Part of a small language model's weights: 5 heads of 64 (1 for keys and values), a variant of SOAP for these matrices.
Each number is 200 + 30 x the weight over its row's rms, rounded and kept within 0 to 999. Layers, rows and columns count from 0. The size before them is the row's rms in percent of the matrix's.

# q: layer 2 attention query, 320x448, rms 0.118, rows 41-60,105-124,169-188,233-252,296-315, columns 224-279
# k: layer 2 attention key, 64x448, rms 0.106, rows 40-59, columns 224-279
q296,104,138,198,192,242,220,202,222,135,164,203,209,196,214,209,204,175,207,177,232,162,161,203,242,115,187,200,219,193,267,150,180,237,212,227,225,204,206,215,230,217,216,171,152,188,144,208,150,232,254,179,221,218,196,175,162,229
k40,101,219,222,175,222,238,208,203,159,146,212,189,213,181,191,236,221,235,183,193,205,165,174,232,231,206,197,224,253,241,168,226,200,224,222,216,208,157,187,196,234,191,187,164,187,143,189,217,192,196,184,164,223,162,183,199,213
q41,106,239,191,201,199,197,203,174,242,172,185,217,218,95,208,186,143,141,183,198,176,218,230,238,205,207,119,245,194,158,203,216,187,188,200,141,161,150,210,228,308,222,170,240,180,147,239,254,214,218,174,199,188,160,209,252,199
q105,102,161,154,201,224,198,206,195,194,204,267,137,228,233,223,205,183,158,182,169,159,208,192,175,245,173,253,203,161,246,212,202,171,245,203,197,177,242,164,182,196,188,210,203,136,236,213,168,182,251,150,203,255,215,228,145,188
q169,101,259,198,215,237,209,142,222,238,174,254,223,201,277,175,171,214,189,185,194,199,242,180,205,184,180,184,188,218,196,199,185,213,202,211,173,222,174,200,257,195,218,243,142,202,200,131,245,207,264,180,138,166,162,231,199,218
q233,105,171,184,186,179,193,192,220,207,211,250,180,226,187,225,214,208,207,197,162,233,172,178,190,223,165,196,217,209,204,201,179,240,184,196,168,191,163,161,187,220,135,170,201,163,205,147,225,212,177,220,208,164,195,190,191,203
q297,105,220,231,187,261,260,199,180,208,239,222,176,184,201,155,165,160,285,217,242,287,178,172,203,181,220,107,216,195,214,170,160,215,210,241,200,186,213,151,202,203,189,234,215,262,203,233,141,187,294,180,192,245,179,239,185,233
k41,098,186,205,188,151,173,217,247,179,225,195,218,197,192,160,235,222,212,174,166,178,175,230,219,192,198,217,152,282,187,193,189,177,172,221,191,176,194,187,225,181,231,232,226,275,192,221,219,259,173,289,150,189,172,210,190,197
q42,103,209,214,223,173,255,170,197,204,264,236,213,199,191,202,208,133,190,188,202,187,188,215,152,161,214,220,172,178,201,204,173,232,201,165,212,191,218,245,181,171,223,196,176,229,181,200,164,236,188,211,201,226,232,175,229,192
q106,100,193,252,207,210,157,122,186,171,206,179,213,167,160,229,181,172,197,222,204,253,179,199,180,199,169,217,229,253,196,207,205,178,238,220,202,188,176,196,122,250,177,202,178,232,198,185,185,203,215,197,197,219,233,149,209,182
q170,100,202,201,222,205,215,150,216,243,194,158,218,199,117,196,222,211,200,226,233,146,206,219,220,176,208,236,194,156,160,185,108,203,211,206,222,170,156,159,170,171,183,205,194,218,231,234,197,229,199,177,159,185,219,195,176,167
q234,103,221,149,193,206,265,199,167,177,229,213,228,184,226,212,179,165,212,219,196,181,204,193,211,201,213,195,257,204,158,175,198,222,196,179,178,227,157,189,132,189,220,180,179,250,162,171,185,207,146,162,227,191,235,248,186,232
q298,101,196,210,222,188,219,170,203,220,241,214,184,285,187,181,232,177,172,168,191,186,217,207,160,225,219,206,213,160,216,216,206,221,150,228,206,238,253,216,192,184,168,208,212,232,207,148,165,195,162,111,223,221,216,182,223,198
k42,099,222,173,140,193,277,178,229,195,175,196,210,157,234,231,214,215,153,210,159,147,187,115,155,199,187,179,161,209,185,211,180,175,184,189,188,162,215,192,215,235,252,221,162,189,149,230,192,197,177,186,200,204,166,228,193,238
q43,109,242,188,210,164,151,184,240,238,244,165,143,211,209,231,158,219,150,225,232,150,230,201,210,199,239,181,251,202,185,146,215,202,215,166,190,207,170,218,207,182,239,201,201,187,245,196,234,232,240,136,188,205,222,178,179,160
q107,097,184,246,184,188,219,191,216,172,263,186,178,212,182,227,284,160,182,207,254,253,244,142,207,182,253,216,321,231,225,220,221,183,241,163,175,210,156,229,181,195,222,226,218,195,203,215,251,214,187,184,212,235,157,222,233,229
q171,105,161,192,216,193,229,191,255,206,177,173,154,224,207,255,158,190,245,201,196,201,239,183,211,189,188,207,176,168,247,207,236,242,195,254,149,158,214,225,189,210,193,195,192,194,220,220,200,207,261,144,248,233,171,218,180,201
q235,098,216,183,208,196,139,198,183,192,153,216,215,197,215,187,148,215,183,159,183,207,216,186,194,197,205,211,253,192,181,198,222,168,156,155,211,148,247,183,212,198,220,211,227,203,216,129,231,144,205,221,245,113,178,191,210,224
q299,102,156,198,188,174,163,215,229,173,218,190,142,240,165,216,217,179,239,248,277,198,243,208,190,207,258,144,187,171,227,237,245,204,222,151,229,172,207,217,178,207,141,201,217,248,201,244,224,220,217,211,164,170,172,185,163,199
k43,104,156,232,149,191,231,224,232,158,185,181,208,192,177,189,132,213,187,234,179,157,206,217,212,151,119,179,197,233,206,212,138,219,246,192,185,180,190,189,280,259,200,234,257,191,127,146,172,194,188,176,189,175,170,198,239,197
q44,132,209,199,144,212,208,159,154,214,221,183,235,257,173,191,197,234,217,174,214,211,232,157,163,201,175,206,150,218,189,189,160,221,203,178,180,222,210,166,210,190,222,240,195,190,149,158,185,216,185,217,252,189,194,200,178,207
q108,118,202,194,201,206,217,190,213,160,161,223,195,123,181,288,233,203,182,183,230,225,157,230,207,202,158,186,150,176,257,171,189,216,221,182,141,176,210,183,211,164,235,228,184,208,179,186,197,193,147,171,167,211,229,201,207,288
q172,144,154,197,218,182,158,182,199,242,156,228,250,234,221,176,202,249,204,241,205,230,203,136,183,186,218,222,247,243,146,175,218,188,134,174,202,172,187,214,214,180,198,201,167,171,214,234,228,171,198,212,269,178,174,195,235,165
q236,128,181,225,194,205,220,158,201,211,254,236,199,220,210,242,230,212,212,202,217,234,191,188,216,210,232,185,221,272,157,196,195,183,181,206,175,229,143,210,226,185,189,227,195,157,161,229,197,221,174,237,216,214,239,212,229,200
q300,132,179,204,146,227,252,221,203,172,138,152,202,213,185,165,217,184,189,199,182,196,239,198,194,262,194,189,222,211,183,184,173,215,234,237,193,217,176,270,231,174,218,201,168,212,226,195,231,183,189,146,219,200,211,161,156,253
k44,103,232,172,200,246,225,188,201,206,226,193,159,206,181,170,181,160,158,208,215,212,178,174,231,171,217,214,221,210,236,200,198,167,197,216,231,192,189,165,129,204,243,200,220,228,243,223,225,208,227,164,138,186,205,167,191,118
q45,112,137,215,184,184,214,230,211,188,131,188,177,192,210,217,179,212,262,197,220,221,172,229,227,269,200,222,165,143,227,246,209,195,196,210,216,186,208,172,190,236,185,162,224,165,196,186,223,210,198,163,114,186,191,213,170,173
q109,103,207,189,177,181,253,184,190,199,240,189,161,181,254,137,226,188,238,165,216,191,196,182,155,235,132,197,176,175,196,209,221,177,171,197,238,194,219,218,210,170,175,182,231,72,249,188,216,216,145,169,173,210,195,233,185,160
q173,110,192,208,147,188,257,179,233,200,168,186,145,249,213,206,180,202,173,211,221,136,175,194,271,204,189,195,135,166,223,198,219,166,177,160,198,184,219,194,208,216,147,192,239,264,200,176,242,151,225,205,207,193,201,226,168,213
q237,104,172,229,183,176,184,156,174,158,203,184,247,175,173,209,204,211,268,160,202,234,175,200,195,226,239,172,243,163,140,195,209,223,180,205,248,190,192,174,176,242,213,207,159,173,298,205,179,200,188,159,187,164,230,219,156,233
q301,107,240,181,215,228,177,255,232,200,181,148,151,200,211,170,236,196,231,207,190,200,180,213,248,187,163,246,229,167,245,211,162,157,193,198,161,157,228,210,224,277,156,180,215,183,183,167,192,151,207,165,174,218,159,223,200,201
k45,104,207,251,244,168,221,193,192,229,211,242,168,171,227,198,185,219,216,144,196,168,234,141,216,177,194,218,199,219,208,250,236,208,230,168,232,205,199,213,183,185,250,224,197,124,178,244,239,201,207,192,179,174,143,194,138,162
q46,115,189,179,171,198,163,274,177,175,146,125,209,169,190,142,154,192,215,157,167,185,192,247,169,182,206,206,192,220,233,175,146,181,192,197,177,192,158,243,219,169,173,211,197,162,192,171,169,164,230,232,173,213,197,201,186,211
q110,102,199,234,186,239,173,221,191,183,158,204,238,186,192,174,230,210,216,182,142,162,179,222,108,190,198,168,237,208,235,180,205,145,181,166,204,131,275,213,216,193,225,199,238,208,222,178,229,165,204,220,193,200,190,198,172,199
q174,114,180,234,163,190,209,212,205,180,144,188,180,164,213,185,139,180,220,231,144,218,145,219,284,161,199,161,221,156,199,226,185,136,227,158,224,177,200,244,199,195,254,174,183,210,169,241,202,198,197,263,197,169,207,237,178,211
q238,115,232,217,182,225,219,220,176,192,186,247,201,131,176,241,216,151,205,237,228,150,191,242,180,207,227,220,195,198,188,167,213,242,133,211,196,204,170,191,197,179,209,216,170,217,204,180,196,196,196,209,168,215,203,233,208,206
q302,126,244,197,157,191,176,223,207,200,113,173,212,164,187,174,211,151,195,219,187,179,177,186,254,168,247,176,217,191,199,229,174,174,195,208,204,196,188,201,207,213,200,243,139,160,184,161,198,202,263,166,183,186,233,167,183,257
k46,106,213,214,215,155,196,153,241,220,186,217,184,218,210,182,170,236,209,152,208,227,187,231,210,204,195,199,206,175,239,222,179,183,169,240,208,168,145,199,187,226,219,157,217,197,194,221,170,168,234,198,244,207,185,170,203,197
q47,114,200,184,245,168,195,143,241,226,217,186,174,186,221,208,209,168,177,188,196,146,131,188,186,222,261,166,284,211,183,180,205,175,239,173,155,206,206,219,218,224,231,182,232,208,190,225,226,234,181,169,197,224,187,181,196,215
q111,098,242,186,175,162,176,261,165,129,186,167,188,218,227,170,225,175,191,146,199,193,172,186,226,228,234,204,163,161,171,220,210,230,241,218,225,195,146,239,229,247,192,182,230,208,160,168,188,166,235,186,146,176,162,205,188,238
q175,110,190,177,187,256,178,223,190,169,215,187,237,210,241,240,244,153,212,171,176,224,203,194,203,213,166,216,249,186,246,199,184,163,235,164,204,238,164,179,180,179,209,184,232,209,192,165,202,185,178,182,200,225,220,220,191,193
q239,105,190,192,205,179,227,260,174,176,220,206,155,256,214,222,199,206,212,193,132,119,197,223,213,277,211,264,199,228,226,215,208,206,155,153,203,206,204,235,177,163,181,219,224,221,185,199,236,207,210,213,187,191,265,195,245,171
q303,111,187,218,228,249,135,204,171,124,196,199,210,200,150,229,252,223,165,217,209,189,198,205,202,244,172,268,193,188,155,207,231,199,186,187,210,160,205,243,179,194,162,158,195,181,174,240,193,253,206,160,182,182,178,199,203,193
k47,098,188,176,233,201,232,184,194,229,185,264,251,163,200,152,235,195,233,212,180,231,188,175,196,173,191,163,257,178,176,183,200,192,213,177,185,218,186,132,165,202,205,152,230,279,171,198,183,192,200,225,201,170,171,194,225,191
q48,103,215,184,164,155,238,151,187,171,221,232,143,164,239,192,234,157,216,181,173,207,244,221,170,158,177,229,161,233,178,221,196,215,230,188,239,177,196,172,178,176,167,206,266,126,208,222,245,165,184,217,211,200,240,213,220,204
q112,094,192,170,226,208,157,186,165,202,199,218,175,218,190,186,193,146,158,201,245,173,198,184,169,184,156,177,180,198,157,215,201,230,137,195,195,209,157,181,202,155,200,184,177,231,215,222,226,180,236,199,202,213,185,282,186,203
q176,100,160,221,194,165,206,191,184,186,214,202,130,196,226,210,166,200,203,164,206,231,147,205,154,181,217,201,200,197,239,196,169,175,173,205,198,198,178,206,170,188,188,200,205,209,240,184,228,135,197,170,243,157,201,184,289,211
q240,101,232,206,165,222,225,231,223,154,153,187,243,183,201,176,169,191,220,259,221,197,203,207,157,135,200,207,239,202,225,230,123,168,163,215,182,186,238,174,209,234,257,216,184,216,178,222,208,247,233,175,226,225,184,205,237,208
q304,101,238,184,179,174,205,184,167,172,164,182,202,186,192,163,224,182,235,152,185,219,197,230,276,178,254,214,204,228,181,230,185,162,157,184,227,167,198,168,202,191,217,173,166,193,181,202,188,171,163,227,229,189,193,184,160,201
k48,109,200,214,194,238,164,213,219,226,188,247,207,218,156,189,214,203,226,253,176,192,199,184,124,190,182,224,152,169,210,214,144,165,164,211,201,187,198,187,229,174,230,174,206,231,219,163,148,215,239,218,185,208,154,222,212,154
q49,105,217,179,143,193,188,227,192,196,278,214,245,221,189,249,242,185,221,216,252,215,183,158,264,215,231,208,177,219,176,209,181,213,159,199,204,224,208,199,201,217,172,236,193,216,208,230,150,142,178,207,164,186,193,223,171,219
q113,096,219,214,194,136,220,243,225,267,155,252,188,182,230,214,254,234,198,199,223,177,156,225,217,152,232,206,159,158,235,231,129,207,263,239,216,180,175,202,207,222,208,172,200,195,206,162,132,212,214,192,203,258,236,227,211,187
q177,101,193,129,189,226,184,211,167,195,215,233,177,148,253,212,207,185,190,175,180,221,194,211,212,173,217,186,201,205,172,226,165,203,207,224,217,211,168,207,180,178,194,207,130,233,229,192,235,204,188,154,164,199,248,233,213,190
q241,091,220,197,200,164,151,212,214,267,199,181,189,193,206,183,173,176,206,212,198,236,234,224,247,232,202,185,191,204,215,207,155,228,181,177,213,190,217,181,171,179,212,215,230,183,184,175,179,226,196,193,180,188,177,186,186,262
q305,109,194,180,198,186,216,150,182,146,229,210,269,197,191,238,207,228,163,226,124,198,206,210,228,132,166,206,188,129,183,194,278,160,235,187,172,183,211,202,199,181,206,216,84,261,205,161,223,216,180,207,202,251,192,176,172,214
k49,096,235,204,212,183,169,176,224,227,155,152,226,208,207,179,182,240,222,185,225,194,187,192,196,178,181,198,277,200,192,204,252,198,233,168,197,213,161,165,284,267,159,179,208,168,153,184,238,218,152,203,200,230,185,199,226,218
q50,138,214,188,198,207,240,187,195,188,213,196,226,204,176,139,194,239,209,247,198,232,270,218,185,172,228,312,221,203,235,179,226,240,167,224,189,197,220,253,236,209,198,214,213,186,214,178,218,197,141,174,160,263,201,140,177,243
q114,117,217,276,213,216,214,228,194,209,172,186,139,147,209,141,240,198,247,201,210,261,185,180,167,224,238,266,202,207,165,188,222,210,166,208,232,211,205,190,190,179,206,182,226,188,208,149,199,208,231,168,179,199,220,197,172,259
q178,133,199,201,217,172,195,244,218,174,181,191,190,183,145,242,169,194,181,210,178,245,157,258,212,163,189,203,169,191,161,201,193,225,196,223,221,160,224,175,194,175,193,170,255,158,189,216,136,197,165,204,151,193,195,178,232,223
q242,133,229,244,213,184,177,248,201,222,150,185,159,245,204,211,173,202,230,225,196,169,192,226,245,158,188,269,255,237,281,175,215,200,222,136,236,184,198,201,139,251,212,158,213,170,199,197,189,217,200,163,190,186,196,177,183,216
q306,132,163,231,147,197,157,198,227,197,222,193,230,244,237,143,229,250,196,175,172,229,216,223,210,215,184,187,247,218,190,167,211,191,191,148,175,186,203,171,197,202,217,218,186,180,224,209,186,221,194,193,218,208,231,216,242,149
k50,111,212,221,238,219,186,233,171,227,260,207,174,224,262,148,181,219,163,188,167,146,214,226,175,174,241,190,259,230,249,173,201,166,237,194,190,184,181,223,227,182,238,181,220,262,186,248,226,195,210,269,174,185,212,201,176,173
q51,097,176,154,132,150,203,174,215,231,214,112,209,180,199,174,206,218,195,200,191,192,221,159,210,200,207,188,122,140,212,198,202,271,181,193,175,216,204,159,206,164,212,221,134,208,217,177,225,236,186,205,195,157,217,181,203,204
q115,096,241,209,194,149,175,170,239,195,178,187,230,188,196,146,165,165,189,162,134,189,222,206,219,164,208,188,210,254,149,179,177,167,261,191,151,225,197,198,149,207,243,206,214,204,253,186,179,250,214,242,244,218,192,228,179,208
q179,106,188,237,204,179,218,183,172,184,220,164,211,163,184,264,133,217,192,176,208,216,226,196,214,210,197,214,188,214,187,220,158,188,213,211,177,142,234,178,202,197,183,240,185,177,208,230,174,206,223,248,188,233,194,178,231,214
q243,096,138,228,192,200,160,185,205,192,254,173,166,164,206,153,221,165,191,196,193,199,163,192,198,190,270,207,229,202,229,175,142,179,205,251,177,182,202,197,198,198,143,238,212,169,223,249,184,147,207,189,227,109,203,127,223,211
q307,104,239,173,196,215,170,196,174,184,229,177,235,226,230,210,228,181,224,204,172,253,239,183,204,235,260,142,238,217,153,223,157,250,168,227,226,207,176,225,177,161,180,186,211,179,229,211,142,190,203,199,124,240,263,212,216,249
k51,104,163,175,214,187,216,189,223,163,179,201,196,241,199,213,215,175,161,246,181,207,217,193,183,220,211,183,257,254,183,253,199,204,169,165,218,171,180,198,222,258,196,195,184,227,191,161,193,208,194,180,157,177,143,169,235,258
q52,115,152,176,237,221,207,114,180,219,210,183,188,192,180,194,247,169,174,162,226,140,182,220,240,205,217,256,192,185,214,182,198,241,227,208,185,209,186,218,207,184,304,225,219,203,187,181,184,208,206,184,193,215,215,200,197,201
q116,100,185,200,255,223,243,224,240,230,201,182,191,245,220,221,192,186,202,260,200,204,202,206,169,159,208,207,190,205,155,199,209,257,213,232,175,231,223,220,176,262,180,202,264,155,174,179,219,178,203,215,176,211,249,181,203,194
q180,105,178,216,278,203,171,149,178,154,224,167,212,161,164,202,285,152,152,184,243,133,195,180,240,209,168,185,188,209,185,170,211,224,214,197,228,218,241,203,195,196,174,223,265,186,162,205,213,179,185,222,235,230,177,236,234,170
q244,104,216,158,219,192,249,228,184,266,212,174,213,259,182,175,206,206,253,168,198,249,158,174,224,289,189,149,204,170,189,194,135,238,161,172,203,208,145,239,248,209,189,172,226,224,198,220,166,249,199,159,176,156,240,282,211,170
q308,107,200,219,195,225,192,202,218,130,237,247,215,244,226,172,243,177,182,140,219,168,199,238,194,158,222,198,252,226,217,208,146,215,229,194,206,191,194,215,188,280,263,190,216,215,195,242,167,189,226,199,174,202,200,223,217,198
k52,118,225,191,204,206,231,218,188,218,143,202,229,156,218,189,157,240,172,222,137,223,180,215,139,237,156,183,195,147,242,231,181,232,212,230,196,174,205,193,196,164,181,225,175,162,217,216,250,188,173,205,220,208,198,219,196,259
q53,113,225,211,239,235,182,136,207,158,192,206,186,200,212,263,215,111,231,231,192,207,249,180,214,244,218,191,262,248,144,167,242,248,158,249,212,219,218,190,220,165,219,170,170,175,195,170,203,208,186,179,183,190,166,201,200,185
q117,101,219,247,237,197,179,151,212,245,258,209,226,199,221,184,245,201,201,235,221,222,255,177,193,258,201,191,182,207,182,222,211,245,237,228,167,180,218,223,182,182,193,202,208,211,195,163,217,173,190,213,170,192,205,181,219,178
q181,115,152,176,193,209,216,173,216,251,150,196,141,187,185,179,245,192,202,154,212,215,226,176,193,252,222,216,228,167,175,202,232,202,190,133,199,182,131,193,180,267,193,251,203,211,226,120,206,205,218,187,196,180,227,212,177,155
q245,107,174,143,213,247,193,124,184,183,215,230,169,209,217,166,223,216,162,183,188,200,190,144,197,231,207,255,207,238,126,191,209,221,192,218,193,213,167,197,258,202,219,213,218,213,199,163,193,174,148,167,177,171,248,226,185,198
q309,109,241,219,170,193,187,185,232,228,179,187,211,129,241,217,210,207,233,181,228,205,175,143,203,200,210,238,197,209,134,199,169,169,196,202,197,157,210,181,195,185,241,171,205,214,203,185,187,189,242,233,200,257,187,180,179,162
k53,110,209,232,126,238,170,222,192,238,220,243,211,196,221,180,199,231,204,251,175,174,171,186,164,173,221,200,218,241,198,156,222,214,190,177,212,184,176,198,204,281,201,199,238,245,156,245,236,159,178,229,228,195,245,169,254,197
q54,104,206,208,189,175,192,217,229,191,210,213,183,208,220,167,154,221,208,193,266,142,207,175,194,243,166,190,221,198,165,177,204,219,213,233,176,229,106,215,238,176,156,188,222,223,217,173,189,218,213,190,210,210,192,216,226,236
q118,095,151,193,259,195,134,182,262,211,203,191,224,180,178,238,134,209,175,198,211,249,217,195,182,203,218,225,231,166,210,207,158,222,221,213,202,208,249,174,159,237,121,185,166,203,216,197,223,188,226,193,195,189,222,142,182,225
q182,101,181,172,242,228,185,178,239,190,262,213,179,212,215,166,156,149,184,159,187,211,179,149,239,169,200,222,219,225,226,175,205,229,159,160,182,230,202,241,210,229,239,180,171,180,209,203,184,228,231,182,240,234,191,192,192,177
q246,101,214,179,208,202,182,182,194,211,249,177,275,226,217,201,190,228,211,203,163,206,248,162,200,203,217,231,161,249,171,172,211,170,202,228,233,210,200,253,224,186,196,180,259,203,183,141,194,201,195,243,230,204,193,196,207,149
q310,103,190,234,206,233,216,195,162,180,193,150,213,255,208,174,133,233,199,210,192,199,203,193,187,175,220,152,166,268,185,184,112,181,185,227,154,198,158,244,197,226,191,211,182,164,196,225,207,215,187,206,190,197,269,189,205,164
k54,103,208,222,206,194,202,186,204,235,292,214,188,227,204,192,258,188,187,195,199,145,185,156,246,195,244,188,204,197,173,217,250,227,245,225,261,187,201,194,185,178,165,202,195,243,140,201,195,164,194,207,173,200,213,156,198,213
q55,128,243,197,191,182,205,184,209,181,208,204,210,206,225,187,165,222,176,196,233,220,178,148,185,181,195,210,241,191,223,131,210,199,182,178,245,165,147,209,242,159,159,196,196,186,197,171,187,188,234,164,154,189,208,180,244,173
q119,123,162,203,229,179,184,222,182,232,257,207,174,203,221,229,203,229,198,248,200,152,251,127,176,237,230,181,218,197,139,221,197,188,174,221,222,224,236,226,222,173,199,197,208,224,195,194,196,245,230,227,246,257,252,209,242,204
q183,130,196,181,205,163,164,162,201,235,232,212,201,208,268,218,193,217,216,246,201,215,235,183,163,211,192,183,158,190,201,217,140,226,249,210,220,192,202,211,194,184,214,220,232,191,214,134,249,235,213,203,140,190,270,195,262,196
q247,120,192,185,203,178,202,225,189,161,245,225,194,163,256,144,150,209,154,193,248,185,255,190,190,179,246,198,167,218,219,257,160,185,197,243,129,153,229,181,221,199,192,238,249,154,215,196,224,165,186,216,236,219,199,206,239,219
q311,119,226,221,204,158,143,184,222,208,208,236,241,212,257,187,209,191,126,211,132,202,201,215,253,213,258,228,245,190,165,205,212,141,157,195,163,131,212,208,186,162,215,235,221,192,228,155,195,185,236,245,246,183,189,175,213,173
k55,100,195,213,190,197,213,199,172,189,170,198,181,258,180,169,184,221,193,164,201,174,179,225,198,216,217,228,207,171,216,253,190,191,288,160,251,178,255,214,178,188,187,232,175,227,216,187,171,199,232,242,185,169,181,221,186,195
q56,109,229,145,226,199,164,197,161,173,187,150,207,230,280,185,211,114,238,179,247,166,205,187,184,191,216,175,208,255,210,204,199,205,276,223,240,187,127,210,246,189,138,200,197,170,205,203,240,215,169,221,204,205,228,181,188,175
q120,097,194,204,197,210,192,181,181,188,173,187,207,168,227,142,165,225,204,182,167,212,212,175,139,175,199,191,155,148,110,222,193,226,254,151,219,220,190,230,226,204,208,191,188,224,142,230,247,210,192,159,202,195,209,182,204,210
q184,106,164,188,181,163,213,206,213,184,199,225,215,127,232,212,206,164,269,175,218,223,169,190,210,196,198,148,134,243,174,171,176,225,252,211,202,201,179,200,121,189,167,149,236,214,202,239,128,197,188,205,160,200,193,208,181,202
q248,111,176,229,186,184,92,255,259,219,231,205,183,235,120,178,183,139,162,245,222,207,195,178,181,204,198,211,213,174,216,161,223,193,229,171,172,227,183,180,207,187,156,191,195,175,135,216,253,163,251,168,203,200,206,234,237,252
q312,108,222,137,180,247,184,196,225,155,170,198,231,166,260,133,202,192,165,117,231,166,180,183,235,190,222,152,220,170,236,225,187,191,179,225,225,189,196,260,220,282,168,225,233,246,194,203,187,223,184,145,204,175,182,206,190,212
k56,102,198,203,184,218,184,193,178,257,259,259,185,274,192,220,222,190,198,211,209,192,171,182,236,190,178,146,207,191,233,235,219,185,214,235,182,223,192,191,248,191,192,198,200,223,211,214,213,211,130,254,174,202,176,173,172,188
q57,116,148,215,151,209,181,154,187,198,193,198,184,231,187,153,222,182,275,250,222,240,198,183,235,205,211,224,183,173,197,177,190,216,158,209,192,249,201,191,169,186,203,176,187,258,193,180,149,217,225,194,188,266,209,229,236,243
q121,108,234,189,224,176,218,229,159,197,161,155,212,237,212,179,160,215,163,169,178,208,244,244,142,183,201,230,179,201,201,196,230,204,226,152,235,183,204,220,187,202,206,215,216,206,213,172,144,208,205,226,185,204,215,166,194,159
q185,116,184,174,203,149,147,189,193,210,227,232,178,206,159,246,224,215,228,235,210,201,177,228,196,176,172,240,210,213,220,194,182,192,188,238,230,212,243,178,144,253,127,228,174,190,204,237,201,207,211,188,205,171,208,205,161,216
q249,101,183,201,176,251,235,227,236,214,225,171,195,157,236,218,181,179,211,240,215,192,198,206,220,264,184,173,196,240,128,186,267,213,211,203,180,161,224,216,214,199,228,206,223,232,177,193,238,222,205,198,164,159,232,186,210,159
q313,110,229,200,178,167,196,185,159,242,207,121,208,184,235,223,189,185,218,214,204,202,278,239,168,188,193,203,154,251,195,168,212,294,185,236,180,254,167,214,167,252,158,234,209,154,221,174,207,185,225,148,202,164,214,245,210,229
k57,106,160,186,221,181,165,193,133,236,238,258,195,210,146,181,226,270,161,171,186,221,241,158,142,239,182,172,184,189,203,215,185,143,246,227,173,217,198,234,175,161,172,211,223,156,168,208,227,222,161,194,257,208,175,199,191,194
q58,107,192,204,194,248,212,234,242,203,174,168,257,226,237,269,251,222,223,229,243,167,176,191,196,164,203,160,207,221,174,251,200,196,168,192,160,254,194,209,245,222,180,228,220,206,154,120,218,169,205,176,188,255,170,194,242,221
q122,105,225,177,263,176,172,184,210,180,244,205,202,234,203,226,175,109,180,185,199,211,214,156,174,255,212,163,231,140,201,183,210,184,221,221,171,217,238,209,241,236,171,233,251,126,217,166,210,219,193,207,227,249,204,184,215,206
q186,100,182,186,256,240,187,196,182,246,253,227,221,205,168,204,206,169,203,236,294,196,228,226,201,190,205,186,170,193,243,152,228,163,201,179,176,198,212,206,225,178,152,212,196,276,220,237,218,221,204,211,208,171,251,139,220,189
q250,104,190,175,187,196,207,268,192,156,191,185,212,178,229,205,249,176,156,221,179,225,173,214,180,184,217,192,219,187,245,161,195,236,182,230,192,225,205,213,245,208,198,148,187,194,191,184,202,179,245,250,211,207,160,172,151,211
q314,117,169,183,233,212,231,208,182,244,235,226,221,194,163,219,204,189,177,224,232,187,211,181,188,195,224,144,168,145,239,237,214,216,201,202,169,177,162,206,251,209,156,185,156,213,150,177,247,162,166,179,226,207,224,226,179,169
k58,097,141,224,214,230,196,182,202,215,195,244,126,138,235,201,171,206,162,207,147,232,140,184,251,179,235,107,175,226,166,216,209,233,180,181,196,175,174,207,236,221,177,180,231,216,232,213,199,149,190,235,164,193,185,194,229,145
q59,102,185,190,192,217,186,175,191,190,148,181,192,212,169,173,168,215,211,155,197,134,190,210,236,220,217,222,169,210,186,217,243,209,210,245,258,172,142,169,170,202,225,246,192,191,184,161,214,191,201,186,222,227,237,183,207,233
q123,096,203,212,251,226,162,204,189,201,215,224,215,169,186,148,259,224,234,206,165,171,235,229,167,197,154,181,218,162,236,222,196,175,248,204,128,137,188,228,134,166,189,185,203,216,217,236,189,226,257,222,208,190,175,215,176,214
q187,095,236,229,208,184,264,178,220,185,216,188,268,173,187,157,200,211,214,192,233,165,161,265,195,201,144,197,177,187,173,209,205,204,146,228,193,221,188,160,219,231,240,157,199,238,208,197,208,185,252,195,195,224,196,204,186,224
q251,100,155,179,221,168,216,276,170,257,191,206,160,191,238,143,212,176,190,230,164,245,154,186,250,213,251,237,139,193,308,184,168,182,189,227,192,190,243,194,198,235,198,238,163,187,220,237,196,166,225,173,215,202,208,161,196,202
q315,103,260,207,239,214,157,179,190,159,166,211,199,169,164,217,234,220,175,176,215,162,191,230,209,168,183,303,228,271,222,230,237,191,189,191,174,169,242,199,215,155,203,225,212,132,215,123,229,241,169,211,183,238,165,214,163,186
k59,103,258,184,197,151,214,222,223,165,217,171,194,201,187,227,183,194,177,202,254,280,229,225,208,188,222,207,223,194,189,237,233,208,176,150,242,179,178,164,222,180,190,199,200,182,166,192,191,158,240,174,227,246,162,207,117,193
q60,099,233,225,143,244,252,223,238,148,182,226,214,213,177,147,191,212,189,237,152,215,253,218,188,228,225,209,206,209,212,213,213,179,256,164,207,208,177,192,177,216,188,212,203,231,232,207,228,203,174,136,186,214,205,201,180,189
q124,095,189,237,197,229,194,239,172,211,226,228,181,203,211,210,135,163,227,181,177,162,215,171,211,197,189,215,185,221,209,209,184,204,208,203,201,264,176,249,188,138,196,185,217,196,137,188,199,237,188,200,188,267,183,181,208,177
q188,097,224,281,191,185,217,241,203,146,190,175,188,171,171,221,151,146,229,181,170,167,176,179,256,196,172,196,201,189,181,202,198,182,220,222,176,157,222,190,166,196,241,228,218,176,174,192,215,221,159,167,166,229,171,201,189,209
q252,095,151,184,174,189,196,198,190,193,161,211,191,180,160,179,174,174,200,181,199,164,168,149,289,200,186,184,142,222,261,205,195,201,198,196,209,197,242,243,182,191,175,210,213,211,155,224,226,156,149,208,170,176,213,195,176,245